Weights of a small transformer language model.
Size: 8 layers, width 192, 4.13M parameters.
Each number is 128 + 32 x the weight over its row's rms, rounded and kept within 0 to 255. Layers, rows and columns count from 0. Numbers have three digits each. The size before them is the row's rms in percent of the matrix's.

# down: layer 2 MLP down (transposed), 576x192, rms 0.0447, rows 246-281, columns 0-191
# up: layer 2 MLP up, 576x192, rms 0.0677, rows 247-282, columns 0-191
down246 089:125111073118098206111128074137102116098117096110160159177141124162158127129145097099131095133128097080119161124173130079145155116098152153141185203147116105094141159128157126146142088124134142126122124156088135163115132131069113199142128104135150121093116118194143122145100181121103161084155122078122119140124115197197130158166178144098119118094133076170159050098158142081120133146071159098110146205102177133068130115196109129124096087153075086094170107099137099090089156176119136152081078161169079092164118115114183115135101135186152155108127173114175177063129101126110107129
up247 095:091121120099133115133138106130118077119090096157144082125116055082111145101160072135080148151156168113150133140068177118146141101142113139132146048172120133143102144096115114112108127132126122123120113184128140090148163143108095117138111096170168135147150105133130131112104077117208102184164157075167125111098145142136113125155109124141171110079139100126141138176120172132097120092128162088248145128128095197153102110125089104171116125220111048172132151065115121160173132123114117083098051142162125084089112131050131058093189134171109139147143108163146132166154147160089160125
down247 085:164137134188165136119141160095133112077096094129206154128143093159088138142146116145133104115104133064135126063157153110152124171118108100154145144144151162122150127136087121146095138152125143132150125103119113173130147114095151063132152132106177041025131137097141117098171111097138183099160158124055095179145134122135169113093140123094064052085159176177171072142135149094116151211111123088094075148144173129127118140140123135108128164171138167173169065146135066133117114093078119080148126155098157138137177115174151223115091151106140100141129112150105083084112134132144128132
up248 089:123116208123142075119097156118134092089139106120143106115088157171141104143090143116123135137174121073132075191086098096115174144149173124121081077162167112090117151196092122163145109125100113176208155208117165151144147126113119142123174114117167134117213101121100108127114143147081093133109106119109157167123138118200090119191110144147148203116129148151132095075104147106135117114164170128157143099130161161085123100160089123132181088106122059184112117137133146141147149152176117045139136160124148110200107171159146094133118109152119197127139129122085151157098137114189185075
down248 090:109148154100128170150188138100089109142095058112133117087117138093156087187115134153118201074188190146176096141187135080106136139152071124137150154175119127131108125107152165129140123173205127129147104153104196114104099100041097134096127119173135119122099100116134125128069125143142156126143123097125096118139121129062144120193120121088097096091169120132181153103120165144130102143085145108111120091135098133195159160170091102120093195055174128107120174120141162089083140146111086146164098162104078101092125138139147154167131155133189122078132093170162091134080152092127110200
up249 102:160132133101138149100109132105166109091144173161100084110132094094139103086175104127146126124122146134097116131110121133118157124144191141136130087124133123133088123151147187195140084135153076125146111137164136111077174176149116155151192139111093108106102120104079114150074115115194159097160096103216135173096129135176117105084127090142132064195129140078111087093148079096159138136196158113125099114147170165140086120100092083089091121208057111173124151099137199134179125154086088159179139097120127125096128093103172153084130100150096160125148112161199176076114107153085110083
down249 093:105090023153146058113112126125103159094086143065169114119151085148175130160139129169096168139137087229060117123098158138155132137152100113111149180138109128112135154144150134111113163145152132184159137109150162131181131115142071115147077135107151175103096134203117119132147173071138115118110141122110083160159063168088144100130186156160090110120177115167100079192153122070128104098118144101074172146124139163157157109089092152123144074086110115109105107135179128111118118142116114125089104168148081118143102201176171132147121097088157059120082155157099127110157090099118139132
up250 092:088048128209104137100086201155168110110057151191121170118142133132156080142166133121102084086137152106128171144116097127107091148079131111157120134165151136134139134134135123159079111099085162188155130136089058143125081094173142118166156151128145133100133153107081168115102065184144192104098130132093159139097114148135121109150138061198112172138158118137139152150124075119137126143112090144071095061191145121135099107097171200107133138124071087158082148152130122150139095138171108134158109095109156159157104150147165163120162137150154125112107140158122125149091209136112093212
down250 084:153126167085081153136097097130104110140126097125167112106111156092140090155127080154133146134174144097114144164123125133111157092113132099169166182098120119071111157159149141135164146108172128110098123101147160084109191132145075088100157091107116134139087162092142148002162109136132109179128114129126106120188167134160172112208105074193125071107128096149125080132151156164154066150134146109104125196122128105148190115178103135158102169087148115098099175188095162145095124153115150158109099067162104144162185094117097126143127157171069166181147134059129108087127147182130118150
up251 085:061138151154111154150075118138063152157090105116136079118114176180157130127150088144142130135149137148115106125132107106195175146145107109175144125161132162122150116165064147066192093110149086101123100074120145146115122101093135138058144130060133108218093085120148169128151112122125101187119117127142145156112154050134126129172178094136154127107089179119086069114101152100117167126146144158154110135149123161115149124106134142068069114102175131071134081080153114066137140080212146049105138095117192152125130177150129065119124173094127120179140153154125138129104102124174154136
down251 091:140067132068125095116130187081102150125154121134094158156135132145133083131147173179151149155126148085066200096088118083117131130084167145092073188139089110094120130074131194206122108105138116117130128170130125129182087112143098147096081092096188133154060114161154119093145118113104100135155123141153093066160157094181134158128137166070135112131145156134136178146143181166134157104136086137150126099111187148114132105191119108119120132115154064171112080144083116126133128104116162093097119116119112144111090098131123143093175111180118117097115112234173166132133099156064098193
up252 084:164125143148130140109070116125119095128181117113127104142147167107183108172123083114132113153137047125199144136124118165120122129113105132142089070086126078127121155081095165139083077115075074108180117178074064144147130100137155135167161083089155141161161145114148104216081170123163109116231126163122112174136148100187124132112136114156180095097161110137212113092154150142175132118131113128178136127165163115126136091113123166138134118153130110078093139164165116106084115084134117107147089180152155121147074101198110155169144132092151116186084167054089150127125130108128151147
down252 080:231186143164127131181157096108134142115102160104081124133149139084161077105165156116119074136158154091095189142142129120110075053192124105140148153116081020159101147132132116101116166121114128163125136104147127125153109106118095115165118109114196145145119119180095117101154099148116161078049136111094098174153120108126103121132096106165159115116108180074100145148064169181102158117119144117109120111142179126141166160190137074102135148113117120114182110124135133150166141120138154124088166082152134107074149124192146068135122098100045115073088149166151144093165126124173151119
up253 098:103090138144097125120080152067183131144192126182078086146092094141078134104119109090135139130112175192115066122138107091152144122164159156139169128137128096162137119050141120109148144132155124144171120142109178093120190135190145198169180106060161074103209177063113119123156124197148083093093118095122159117110145134105124151158082134089188126128141114088137080136117094125150118088110138145143128126092138210099115148154131151116128148119128182098142115120148160122082110109053095168171166142151133097100097082137155153145155176142076163116174113147080115083153147132096098105
down253 098:175135057132132126119155121073149110116151056135146121109137101160172136122141076150092187167156088074125194153110106132056097142131126148065142144130149141121102111151088172099123149100152152173180131129201166148150125175088146150119142143113083124124130055122079119057126183133138118112106160098129110157087050197104181137167190155136081154105126144164178137133120159140117158155152112100120096156063097132109094107193163089142105148100096110129162125110120178069121111168104183137140162131099061130113092166109181107154118144095142154120086199119101124087105127123144142108
up254 104:188140105104148094149123106142124102085131131098123130096189145093161082157208115122133144098097154207105144147065078096117182078106114172170138124152158099156114150134151164159114162136084091172190107102116099159066152119151151108163135049131170161155165137132094135093077117087165131198155144107178089115102094096170105094117116115177142143156116163067142124146109122148155153119136107105138135086161164093134182101130128120115210177194102151156144130132161160090165153162106088109156147067149152113112113194096180134091133124121099166140136096185147179133077131131118116101
down254 105:126138104170065132124169110118201093214121152162134078154121101133145116099121124108133143070150151105112106085164204159117166136189136086166167111148100138127138136095094157152121130112135144068098089114181116123173167098057072141107129127148135037114140139188103078111110138157096123109096125093148165150154177103119165124157108131085108107120128137142146121233161145130145120121115102116112156190140145088166130217116118135157068083115117142129081107107124126133099144091180126137066138116134119149106110149134142122148107083115140110107159151117122085161177111130014121180
up255 103:164082113163098156116127073085091152121076120122158128068088127141173134085163100094157157120120177184191096145152117100105126096153162140139104094115089126092052110138158139194149104113058092116114100109149064061107153176098112153130111089113118109164157140122104184126152136109114179222150130107115133110138119128178146072142129142112153109139155136093145192158117140139121094157128147096109103096114158153112134143114126162064130152110190139149095145134082164146152064115103131095123169099176111140187129120075165174137172148147130125140158090107123126164143243153172164080
down255 095:128111148179062139124132166123101144148134163173137133103174100121104100162178128169166094068156149104138122109082137170116105107094126075116147169103065071149158129180123185162087167091127159115143103137186037145108123129105060113131130174195166167086198104071087166137130134188127105143135081083134158145078102146171131143129210164136064123117133129115142135107057138155153133147143143152109117138087120127149121095105125126178121103165145168086139077132176140081102158163159113106158146139115122075139060136134157101132152146087126106148064139069103108087095119146096139123
up256 090:070219128126117132108064053142098158081137205135145084178137142160153105122182147135130173150099183152148099156151100095113112127153091114104197095162145136128118145172132138087095124187143122141081141108137175120096162134141152076083151164040134177108150135070140122126134133114173085119133043113113126139144137140115179091123137124134106177114127155141114136115164115132179153120091139183126124138146077083102126092139135211112136099158131090096119087142158112139098078086144147147166102187089107088124135207085097133146114098099165126169146138137166103120085126092183148084
down256 086:118171109097066158133130171127111149218136142162151101109126123150125175093151090120131179120115122151148221067141153110042072147094070170145105102141136130125125098125168136144118141132166169120111157127095156153173132105169118092097105121122152143139119106126085118142194142079126150182121154146147112115161110157210132118057052079091115086112095159115163166178086170162079144122094147069141094129148125141147097105162134145149175122141120038129124138089127141162195115164069103153118113105117107091113119106181145122109097087125100173093088162183119095120129101138100145170
up257 107:149145117095124148137137119141076182110163149150120057117194141081149060154117115148139102129147077103117130130084063114120144137099098161133159099121121082137168104186101174074111161135142091125148158104056162100141141077122149139187165092136211123143135084103096177106118165119110117112155092104161168128146144111132105125154086123163121114137119170084132145111090121172148147186053116144198182111119113177136114158127161089073057130109146048129178152080132176176106092102097122140172072115150116106159196138093110081135113159106057090128121133160113168114155126115113115135
down257 107:170188101099096115064095161145145056138145100155136130130160113133122099114169135169125102136151179101140149071130104142102105130118160170166166132176166108114090122175127118123164067135102021055148136056130140079155125155142145159158135112120099151104119154192136131080148123150085097128104152132156065170139145135106118165060135060117123104076106161155116169121115139134106136118149162114137161059080106194105067172099150138124134212127075150122136097132110132125211110069144130145123092152123152131154155136093160112104185141146121123076128166102185153112151143168136117119
up258 107:116131150166120144137144159102128151108184096154075109136089122168123109117099181028155148144097120178182117155081108077121134131093153164133190128109235110176156152109123138109102172164106112127125140091095103173119118102126149160174088142106094075163149119112107114202186112114093151119134135130152152165120130100154094155103085133118142158150165105064160141139145133163151092097157138124135125156106084134123075086064158110129098128064115178120168121156096095107133090050075138155112094083102150081082128167112132115094207095128076100137102100168155128124095145092088126184
down258 110:139094126130083120076189135143061121168161133121095113185153153133162143114110165122159071122099059159126141145105131064134140137078125141135110105127121106104133085177178100128149135203105147193195137149125143139140147142192124102173075083118131133164098120105103126218114052132076113132080114170097096115159128115088139136121083100106121172118078091123148134115150078072178129196111119153135108126149104142119130116144128165101113142134121081165154101145200099186144034156155080135149057092149145184140079099143121140144116151140128133107161096116187155169155126125107097141
up259 089:091076071165146171128097112138092162124133090070123113099092065139089097072123108106096103135159083161127087105091032153159134139137134113110156157090166121143132137149112150073087144107082090218105174085080104077125122132109127153178102121130125123129108181171101190163173167110126129102115159167159146112106149147157131187132106100122108160121146176155129111114103175148117163132137133182199091153100102138145196150103099138145087137129096148102144137198145121164180074111131154074144109077145140127130113186144100130082171099118074110151174080103099121090115067149120092136
down259 084:139112097145132142130132104159098141091088092128129124134147168092099096100181083132097124087142133164124102123128170123125123171114154063104152146112148154195173077119176121122185128133144121069085110100156174070089094129091053155031130171140134131061117146162145105175088153112119123098143111134160115093149135117120161139122150198088183144078159093170135151120114080166084087090151150118079117095152160121122131137150144153121101129116147126124129078111166138108155110162133081217136105157217115073148132120142125156192154155064195116140147174114141108110164114058116080134
up260 099:119104155142089098159091087145123092114109144111055156086104211118154139072101155107139161187147177135157082125121142130095135153083090128063144091178078148172097117177121189121160174140086164166110133104161102088121186106126152192091138106136135180138169155110072195140171117148112060148114141137122124120136120119112103169129101186165173119130137181139102142090157107161133146164144127132124108175136127156077132198102081127087139132107119158134136106075131144140186100115173133126119166099075133166075140118145105100162164131105140137150151146116126132104106175221112114220
down260 098:126056124150091120185095181086129144114118053130102164106163117168148148165220117078129122036157082089170154113128146113090106161169154118134099136131104145107144092141144157154118181142109111129121124151205152163145105140108086141199095093118175147044142125086154174104109121120093163133090149106149083122143088102106081087108160165075044124135135062148146122123154121173135128158118198153131209159091129146088089157165163134118169107096141124124164105137103138113121082181131108109100109138127135128180163156096146161140115122113112124159149111128109130064126093153103077141
up261 104:168182129091108159090101082177074150062105121139145112140166109138110098153111155149168100136106093127120102159122117078068154113091141110114130103119112126101101104136104135112117132114107042138086152124063138178118139141084204120140123144101109110146119059132128154135191121154164131128178191145175200105142166080173119117135082191156141165168119076072147134086103109109152094111141158131125134112100133104141129133113155140125121185097027093164130145075154158150109132073126172160190121128084140101190179177093154161106156112155124134092150138188181160163160119177136113114
down261 106:112115108140141077097143140108133163153092169136095132044127179103125114115076185159102123129148178153210151156133148159085058093116078129120168136061071161122126164117141104150131111124162099097123118140147176204145085130105085118142127129101141116109137140105099067169094100129160087140183142181035124142076164106120107083193122137096104148143160186165138136162140069130121172079099151114105160147059142124141162115146146143110094138125136208150142088078121119107132131121080178124178131095151072154125095157102191156127097170081122117157149140104163128144166117143113105149
up262 099:167050085097159119174110159155066134123092109115078055150114065133161023081095061065119092152122125160122168104116064132119141152149152115094101133078087128138135172194144167122109111150094102160150160164096089125143131093178107115126125089111134124162155119154110154097161136095110140051166141145143085105156144086099103127136087138147112121155139117083138137152094130121176100103084149152176149110066082127179119144090124142105164172197173071160107119152159105117171129162114149109154180111098109072130122138151120122115102113125070173159154131147154127110142097195098103140
down262 096:145150078102103119089090155104066153119123123200108154117090131149083154114192082128118175121114122112122161109137186093159129113158159121135113174163147148178204164127152138091154145141104135083123088100108105127153109112113140112082079166147140106126136083146149120097186094175083121121158123095097110113136163123190098053086092119102136095107169163124157137117110176182089190118115119165089159133111121157104084158116141116099071133102130165117056132185149129184071123089102091252138134185106150159133160171138152133141151122152141084099138125169098128092137182102114122072
up263 091:119140167115103172096099133106110085105157178143122103143111083161129158107150136117095063171112141179133101134124108173139109105183103130128150040036116152107114152091099159192097113180076152105138140159100086082152136152086113125134110106099085107104077134142127176091171130140153155119166153173136158164162181090122094218124115098064210134067187128091119145110136091098111125106119194128149156110155167099132087056126178155148116155138089148082099088163129150151115135149154131112152087114133121136156141122091128109191143170158182097137103135147074097147111162120146165099
down263 091:134148157095119149105189132141123111140111148095141144095069138105111117093114132136117111194196111155089100135096134152143125146058116154135105134140103152127091144106130129148163138162177188150199155125118112208114136112110139103165073142103058127162085149113158135067141170094170115144104124122128125138123081135132044151064037120157162093123127153146114128137179088173115157140143114141168131153139152164100131048151060099120141140177178088178106114082094134167080162160069163124151116084074091117111156047128152153134070091147097127144158144177114126144090165129103156125
up264 110:125092117144144193113102126124162137142178116168080081147185055113120122129111120097160128151100145192166091109079131146130112104125105175062132120068139047128136134101100059150113073138101102076146123055057044179086146140169146139117180141159153092207113097044119061118109099142163108154069154120165106123148184114183164132096141093163147103115163139151108127081148099149080131124140121132155100120123126123124162138139105112095113175176178109146122145132119143086175121160191116091132139114153155123154145138148121134163087167107141121119097082142134178117114171106140103154
down264 106:154067157159165122096138153185152088143132116163141118169126131132158129163176200148151123146083097205164091139096157151057207092139105079139131126112131135153181093100183092045116090114129146147196126141164084125134162152237096137067083126118144113111085141111150098087124117137184083134140123118150097121157135128115086165117128111124097098138131167118090159075177117148098085079148127117153129149119118116158123084132130114115117137111182115056198150107066124135080159104106120093146109172156097136126111127158123103113080114113154146169100090127217140119157154114154132104
up265 117:203103152123152131113137147117156163111131149097120092043104117126117062169176113138189113122101098130089127093125101076131161143156124147037091040107087062122083117170115106134174134151127099122120136102079125112072109104141201140141153097040109142185137159134119145141123131126140091123128142141106088144120175095147107117107079130135099166166151099136128119078120114132175118095127108152136051096117143142110125108112116122098103123189087137119153206109146111131062123138053116141169146135162130075128166159125121087130141167093136108207112130150160228128135107144169106137
down265 129:137114048122119158099140127063133151173187149126103094140080129132044111151149144095125069156148137159122161145104112141148150128139191178106139069137112098151135169096161108089110123119135151079154164130150115110113103104124121143144135132094170085094148108120048094172165139076129134094148156131188135186111184093152151058181127148223134119079123154120132068072112156112107186112109113111115129120087136116172166075123098120090213150140148094154111153061088151123142140149172153113158132126146132138088120169147119130126105140115125136147122215096106151098174203138139083129
up266 104:132100108150089155141125139142153077150085123094139148104163114127128061126114151077128159146112122102129120128065142167137095117073199148161163114139124121151059125118141128117131039130152125179210149063134086177087114113156152080114130110139043135207115116108132140099116054147154130149147153130108127124100132068124088119185116131182109115130114142129147151157107112200135110172149068142095133101160151169170112099140157109126101135147113101117178187158120125118158068112094077101169050075148140107156128145103139094173138086135150128123187088185111200120084166117144113140
down266 116:066139134128114160145089130159106087211104124134128083145116118165149130185134106113200093182133107139129095134095144123163137153126111050135163134115143129151120142105170128119104108158195121101131140136127123135095169109057107116147060159116117087100088155139155097086123123101085112201102137115181147118201186196098123162077114087171153136152103107144060140100141140079075131091151117161140096223100104095163145136140132132061127073146113176095143107081132120133101181088118143145133131128131169150073122179148093143116188085114125098118142109123199135125104145144171146187
up267 092:179072134122123146052107156103095066150137151109106087113094152132113120139152167121095137171142148163138156081141069098120085104147158184079156129173131155165106145159111080102203102091118106125151096104168152120083110091131149136079109162128103167176124112176107173132148102154145145134112178151113102176117109030157182130087101087151137113125176094093056140156135113126137116136180031128209132154080116099094113141079139123139136137138159105133092102094162173101154100122108160064134146156163150120164111128159141132095097188180121144120171081147092104114160181148154118140
down267 083:177193109155096153123129196134163162115084085120088063158129127111154185152201199142120130131136076105112111135180197135105084135121164136084175154055102099101163192130115192133055099178128104153122147133152120094135133126192073106134132084137109125122060177183131104140176117125132158106089170121141090122100144146110101150095048113155103105160134127132123070188082158162100143134143167120132146083109147069123092114104132177121129142114124158123074074143114130058120141179133116119094117112153136161122138153133117168090127105150169156081117105136129149112072087099150110131
up268 082:092068129111177104139141099168126064157051125175110077147148166169115086086071098122109128158115167124143092117131095111131145123128121119079125131090117142147125157161169148112148138197144092172126085147106146097112158094136180169054167115141152166140121124132167113116098069124135156123091185207137126093142146098088156096199177113172135125163147103146126197167102160141162145101184124136123128085093158135215131117090080192151180127087098130117121151144134053117196108110134112085115124140124160125115098088087125116154152174140165171080130132155118091160085145105095085144
down268 092:121118150083127120110145153118081150083173093159088120134146140143108058123126108159141166108093137148156220138105123109066099096106206153150096150142108073110153140123095158160118153123106187134147175096144094164124113151139118124099095039104110168129142089098136180151195150104098151171143138105176084110126115168154123145119136129105098117139171092125160135168118162129088177195091115065121093115095229160114149118109122109117090148193150054164166082117096139128108194152100192154143099095122096086083142121181154160121146120182113089133111138157127156127146135138078092139
up269 096:199064119118152175115159157103091093161092100131152100107152080091149095087113119086135113092039165149127104080128121112158153160153233102099174156108165073119115095068152149104100094094129131072135123151173121070134127148169154107127165125176094123128152146180080156076135167095141178106180104121140097129110123086122116090146077109143110117121137130062113123153112108177126085159126134119150120115143187094148163104096148149115123120163101135141162205105165191168093162106134154065134145159178168148093108158145161145093139151121106092162155107110161164069117141113165183123
down269 091:081171056120135085113082108120171045166149129107113123130087096139131169162179127109113138114153187153112151172079184164101149112087116130112138084163180150065108142166118128117153072155102165101163126110143124173099184120166108108104187170092072101195073092193120108190100130108072143111104121155155144106172137132115122138126169172100165139167052181132162127168163126133098137096137152145060119137118086156103151070129110167132081083087128078128106110127122134119103115096088127153108167137080159164134109116107123122169166107093128176096122168143107130180159089141110168152
up270 105:121115177098117157080100111129126141112103161142117157106103165126151122047067135131137127091106108116144096145134146143127138138139155176067134122104144098112133136096113091185131152183137079149086099069128103153000176106125170094150098130106157091232073149126159134128161127174100186149187087165181115173163198095148118100140112148199136101131101123116154153113086101093104137091178180145153115115091157128144174140117171115111181109102107163161135200159102147132174152097142137103152098115131158124110172140137111137131123101081126169168141124149155106117109140169148064160
down270 103:157091206060074159098182138120149177138155143097111135120206118108094191140119136115106071171199191094159132183126164147183078169152096103091119159099160086115116149131129115136134075107102092139144112182146151112104060050134128140102134097132157164084084082097137098062161127098124146121137128091101136145130111136142070112195094111152109123118130097168102118130115131139160100161201095116134099138137081127137173070107141119142098110109127169111123152106148136136162088124133120118079066108185119161150184160126126177159124149174082125148154137118064110127138186097135103163
up271 114:125181155147086119132170136132145127051107109177102072112131138072171077105128151049123152180170165105191130146113100171066120139181113156113126155158124042079117124113109123092152109134093124173105151067126143114143139044169136189129128092077185179126127130158073147127175086148058122084126139120117187092133135184134087107113125109106121152124173157137078177094130080104146141168144083173132128154127141130117123100142142105200142128125150090138172166083149117138135123105178147122121117185111142141096110188182113131094117147123079106090083099144063117135116132105136125153
down271 130:142211174112066172131133128084137109100153146087046115078163132166054078124096162128084115142165141134146104148125107140084130162110106089142106134133162133100128126142094139095185081168190107108117161152129104137097158136163156150106190152162102143201067146078150116116121073120153141089143129123150127178150199122135148154148066110137191119168064136172118123105168150175121126124144100167082104139149128128124147084158112125123120102061155098176138164090134068200119146120089087128139119070150099156117143095132054090145096151100110125199119114150098146111104129123142106176
up272 097:120128180161054151101096173167117140139091119234110093135150122117088072066164106130057154117187185140179118181101108158167094156107135112133131142098145091092090120134131144181087094101106151164165185162089116111114103148188140061145128147087154091151126084103119179161137113136116137086189128162125150164103104171101173108115129156079108126123143171101144148102173138156108143129180115109123132166128156137115090153132107119122150133109165110082140051118126162184136088109095090188137064090146176122123075167115135096127121132156086127092101131100137147102164134080083157182
down272 100:123149167092114133135105070122104125188090185128085108111123082153072144093131116147101106119148140173081118100132084085174131108154097125160166096151169066176107175086111104099109099184161126147144162134156136134141190075140109080124151133167102102089132122116119126122127163117099132144163111126177117165077088154105134168054047132157173125098121152129087111113099082109128143149157154160117188102115122092171095097091189128140105201182171129133158112098155221102121127090134132127142168144146179133098155114106166072145206093124080095142154194106113135091170136139165103147
up273 102:140129175149115184118047142101095121132142119146096115123127141146176083072138107108109152115221143152133136158097097125099161182062208108110099125098109178126142128065069108181149127070087125084206143117107160101157101141132128080170144089125206137115145102106127196126068153091097149142109077118126185159153154143122096158091115167108153143192114162155112156081106127141112148105145106155118084148110120170121155174114156101111126200172104153165139161161152142125135104110153132130130092118139163091137124132093108171050096137099073083114137147132138122067171171159132156146
down273 095:173131171117046126122127169101137177145154108170147155098069061175171097130119134153149154169148160084122148117161117134072130117181100069112124101144182102141081135071132115127118157106144131142107083145111122090176104147138132089094148145144141123149166116100100137094112121156090181183090165094093089154148082126125063155171114099119122119088118081108106135138158067094089189087100125159072168085085168112126160196130100121126162133184053160103134115102126152144195103113165089137150129140124121140108064113129173112152120180135138103217166176100161120123086176143103132127
up274 101:195120119136116151078083160103119124059169147146118110144098089133161093101092188122129130127121146083153102064125093092040134160139190194149140073054183109111119116149083139174104086135095086128144091144124086127128111159118130089162090103132097232149116131138153144153158156169136147160167169174120173112115105077198102149178125154132153139158134144097128131125133090199132091141181150124122123128109093154111095085119125131131108175122135146179139174137153194117118122122117183078159096167126116149147138226149113122097160087153151141125105120154134099145140107112179122073
down274 096:109102171150113106161159179113073103133145093114143135110103184111158138187112172140147088095119128147169122093169118145035097135138076140163077167086114098148137111130118089179195184158104157110145120210127082160130147070091172114142114097107111217151106133068173081137110122107109139087118163106131091154181110166141140150102120120198098128121176100121103102064168129128094169133106084155144103098145145204063147140137111082144096130136163167142103115142080150096132105115103146095122140162119117144119185105122127169118124162112189131164132161177171124104134078160091116076
up275 107:134142112133109161134108159153126119112180098150102122125123118152120123188091167142171090157150130197158166113126080075124193151098134137120169084106105124132143165131100128102245098125100129106193139092079094134154078143186120101159138099059130116167132105102093153099153141153097107146115088153118139164058165093123114122136074082136134196150115116140136097108092108137153046115166126152175125119164100176135154154150160126104166089091134127122089135098172164161051104124110092090144095132153143095114090092099101097049153165164109142100093143157160087068121176171139177128
down275 097:161155095132088111152101111112095209088144079089188144152146121114127128094166134074078122092103098088095164159162160104090144150112184133161162102112096127127081101100158158134129109084080170135120099050104202084142108123112142121104168136091133152077076182119119073138120130165105089117143097136104089136124132119145137155173094128119143145127153133143182086140122045179144116172101191107119129134154157122120075185123070175107126129094172168127136089108146125119155154190116090135188102165125097176163156149112144133144095109181202155145090088098160122095137141195118172098
up276 094:196140183209094160156133162086117089110131112120120116165119139137163066100148115094166088107137141170103118123172108122126146056159107175095138117106088126139136104183113069112148139200154120140067098104116129128137175132125110148146158121157093102106110137107101087112119080078140097115168119115131123075184123118090151097157061156141119119197077141129134090133151070137141091108089124139098115128160176152172129104108126139136045180189121112107103111110133140143072159049173087038178141121096134120153097143148089116135133108175095178128143135148148157134080062087096092120
down276 088:077136039117137072145093111163159104157111114145143124132128122073120172130114153149125173126079079108107128169110157131125141130154142169108139121163116157113166117131120123118078072169114112157139154094101101142122095115157108106105123173183122136156171097165192158152086114170127051097123194135081085110167085078142140101150216117051083081134137084135147137161109117174073131193088156108134127188049168110153080124166184172134095138105121128049140103144127137082136131154133063144095094171167093116117130151091117162120130099104170119129141179130108151136182127155128127140
up277 105:150089154105115085126143139179113115159124147121122117069128112095188151120156122093108062184097118098111130094110138121127101080140161094034140143124105144150073113187097154156121120121086140164095175085140087170114128142149159134155128092180097119110190114156133145144190095122135090112140222109158060117131155175157155155123139161151158161144167115133072143118048091102113163139144139078128101099160170179153163158106124113152117092160071147175117092071120145127175144128145122086152147078108119160120104115121179072082127066120185167079092107145146176180091139157146106120
down277 093:106116134106158169129079106085117134150163070135136153138120135098183109120238070118094137072137124098035107099166179143172145126142094063127129144178147150081158136099104162106136130111130146087174164102162143132103112106178097168110147129199099157134119100099106166117126143132129161083087092069037140105169052165128106122170164133126118154125203098127172127128144157119061156160120136103091104149103137140096080153102151131164085126117129090120160153211112123164126150166131100103100166129146055131113086133137133102102139096166120133102205142172130126153132118142113127135
up278 092:125105135132043133164146104139152110151162178175120045096134135091162078167157138161122103170160190102132106100183159163101106076157160186082133114154205145117084096140095118148121105174137146113163113132155177166053149133111103139068119151120129105122164097165096116140148074179150152123171126144096131166094120119148123160133075142151118170153114110086120203169187156157119115129165056128117174131106095148153116113113116113120160099121143133181095150155090126136107106176095124099132126093092114131158089142190134101110155107172128192122123057116136179134208113097108109073
down278 094:183147126086120219143174144141165123165146118116149131111095102131127079116092109101159129077099129105154083116120151072146126117149114094105125103175081123133121125112119114053094131059161171109096083117120101062134107184125146103135158161124157117061164132095099092111127133185098170112076136116061177157152125099093107104176133082203139140087113157123114162075088172117148145148169134138131179157155160069095140165132132169160087176155159082081136118140100150091101131091109109182124180093131191154163162135187145102114109129118133135080115174163131123117105103082133163204
up279 091:076189136148083106122113110095057132162144045157127083082137121067159127139123089193200110115110166160091102111145101118092196142132197132135126162128122161096115126067112173149094148158120166135153108138163155080083167162148144140089134147095168113121142159124092143170084121151106209136105081115151164146133186071133146089046105073088119146189114086147101115127100129121141192154162083133112082155133166166126162115122150152118087095150121160056154166136091110160128145095115105142127124113176121161100114150066137120113170136156168115118137108107167128145120136195134157097
down279 088:170141021123108041111146131115196162102158137082080142129089122127106110116124152155102083142125123161085119075108143128160129165126100150138197168110073124159142159140153120128082164115117067155136144056165166107126140139126080158107124133185093112138086124205149154157163189109176174110098135132086122121129081122112123166162186147112118124148158115136142118109135185085092128183151170118129145129124065056127082184184114129127188113123100144163086094145131161132118122144124061110148169096148117118062124136130181115186132116113131096116139136174100125136150086074075149112
up280 109:161098124091101106132163129102144087162204093112074114134178159127126120073086100055155144112117125081112080137126143149170181110148147119145130110105119162165113119090124108164115095180087129191127109102153091132111160131089143053104128095165067109174171120117085110146159116133100137140123149124105125145078111095135182146105076212173146170111102140099119130112084092157145090134155088070105146172154141132165083163107182162167167141147124122131140216143172146160160110047153175136147157096096131084129125147129141079149161050164076142110105101165136143113185125137097175119
down280 111:093216179087128066139095170173128169180118179103094103120132122164115057126129123083128097157103162167122086143071081180165136149148070081074094170117129128117113110149119106181128138126172162127100111106195079152104134120190164097171116183189097149113121101160103099191142114121110135161143131146135140143076186110108075124066067111135148106169120144084107167170058094111086166097113084149114116150148095110123110159145109100141149079151127141125144162177114149167094170140083085141102147155132120145138120143095145118143186148141150100122122134098085082145132121050144131159
up281 097:128074110135115092123066067148122150122148199126105095117071140077149055087132134075092132156135207060135058167104099141071130148082142144147120142176175165154126059134128125102134122107108140194155091112116116195106127109122160152121118104152181142164121107183089137122192079182116152124132166132116178149113113157184102181151153098126142134190113139154135125124117131083121129161179064154100152143166162128119139138114134103148091164142139137138138131098112140114186098131098093103159164098187150125092083121111158108118203182132102182095089099139125128159112165144165100186
down281 094:149161148136148144160150067160141115118146114149183119119182105145093095114128159114171156142152154131117101142147179137168093102174081129089132178122165149080088160103196095131133104118138129046092147129169121133123154143055120085122107196131098066188138166116168129089159124146081116166170152174127130096213108095146093120153153214100142127111150081135075112167073106109077140147104110136135148153103129133080123116100086185201088107083131144111138119137116129143133119053078146137066167147084160168138100131109133149151069108080166145145100102097159148142147075086126116146
up282 094:108096166142145126072083129142107077132183103139124145146082118096164118107109126118087077103098209153201072181128113159094226162182130117106162095135121106147101108078143098171137120112158161093168136153015128145108186148118124181152177120138161157120117170109136135140121078141185124073081079173115145125089130158174081150150125141127138127121123166117173160116191110132142130101166137107150161145090144141111120126158093095135125174138084107135172090100118111089153104124133140061138134118108127106118111165200118147136138145142080188136099133146098137103075059113114063149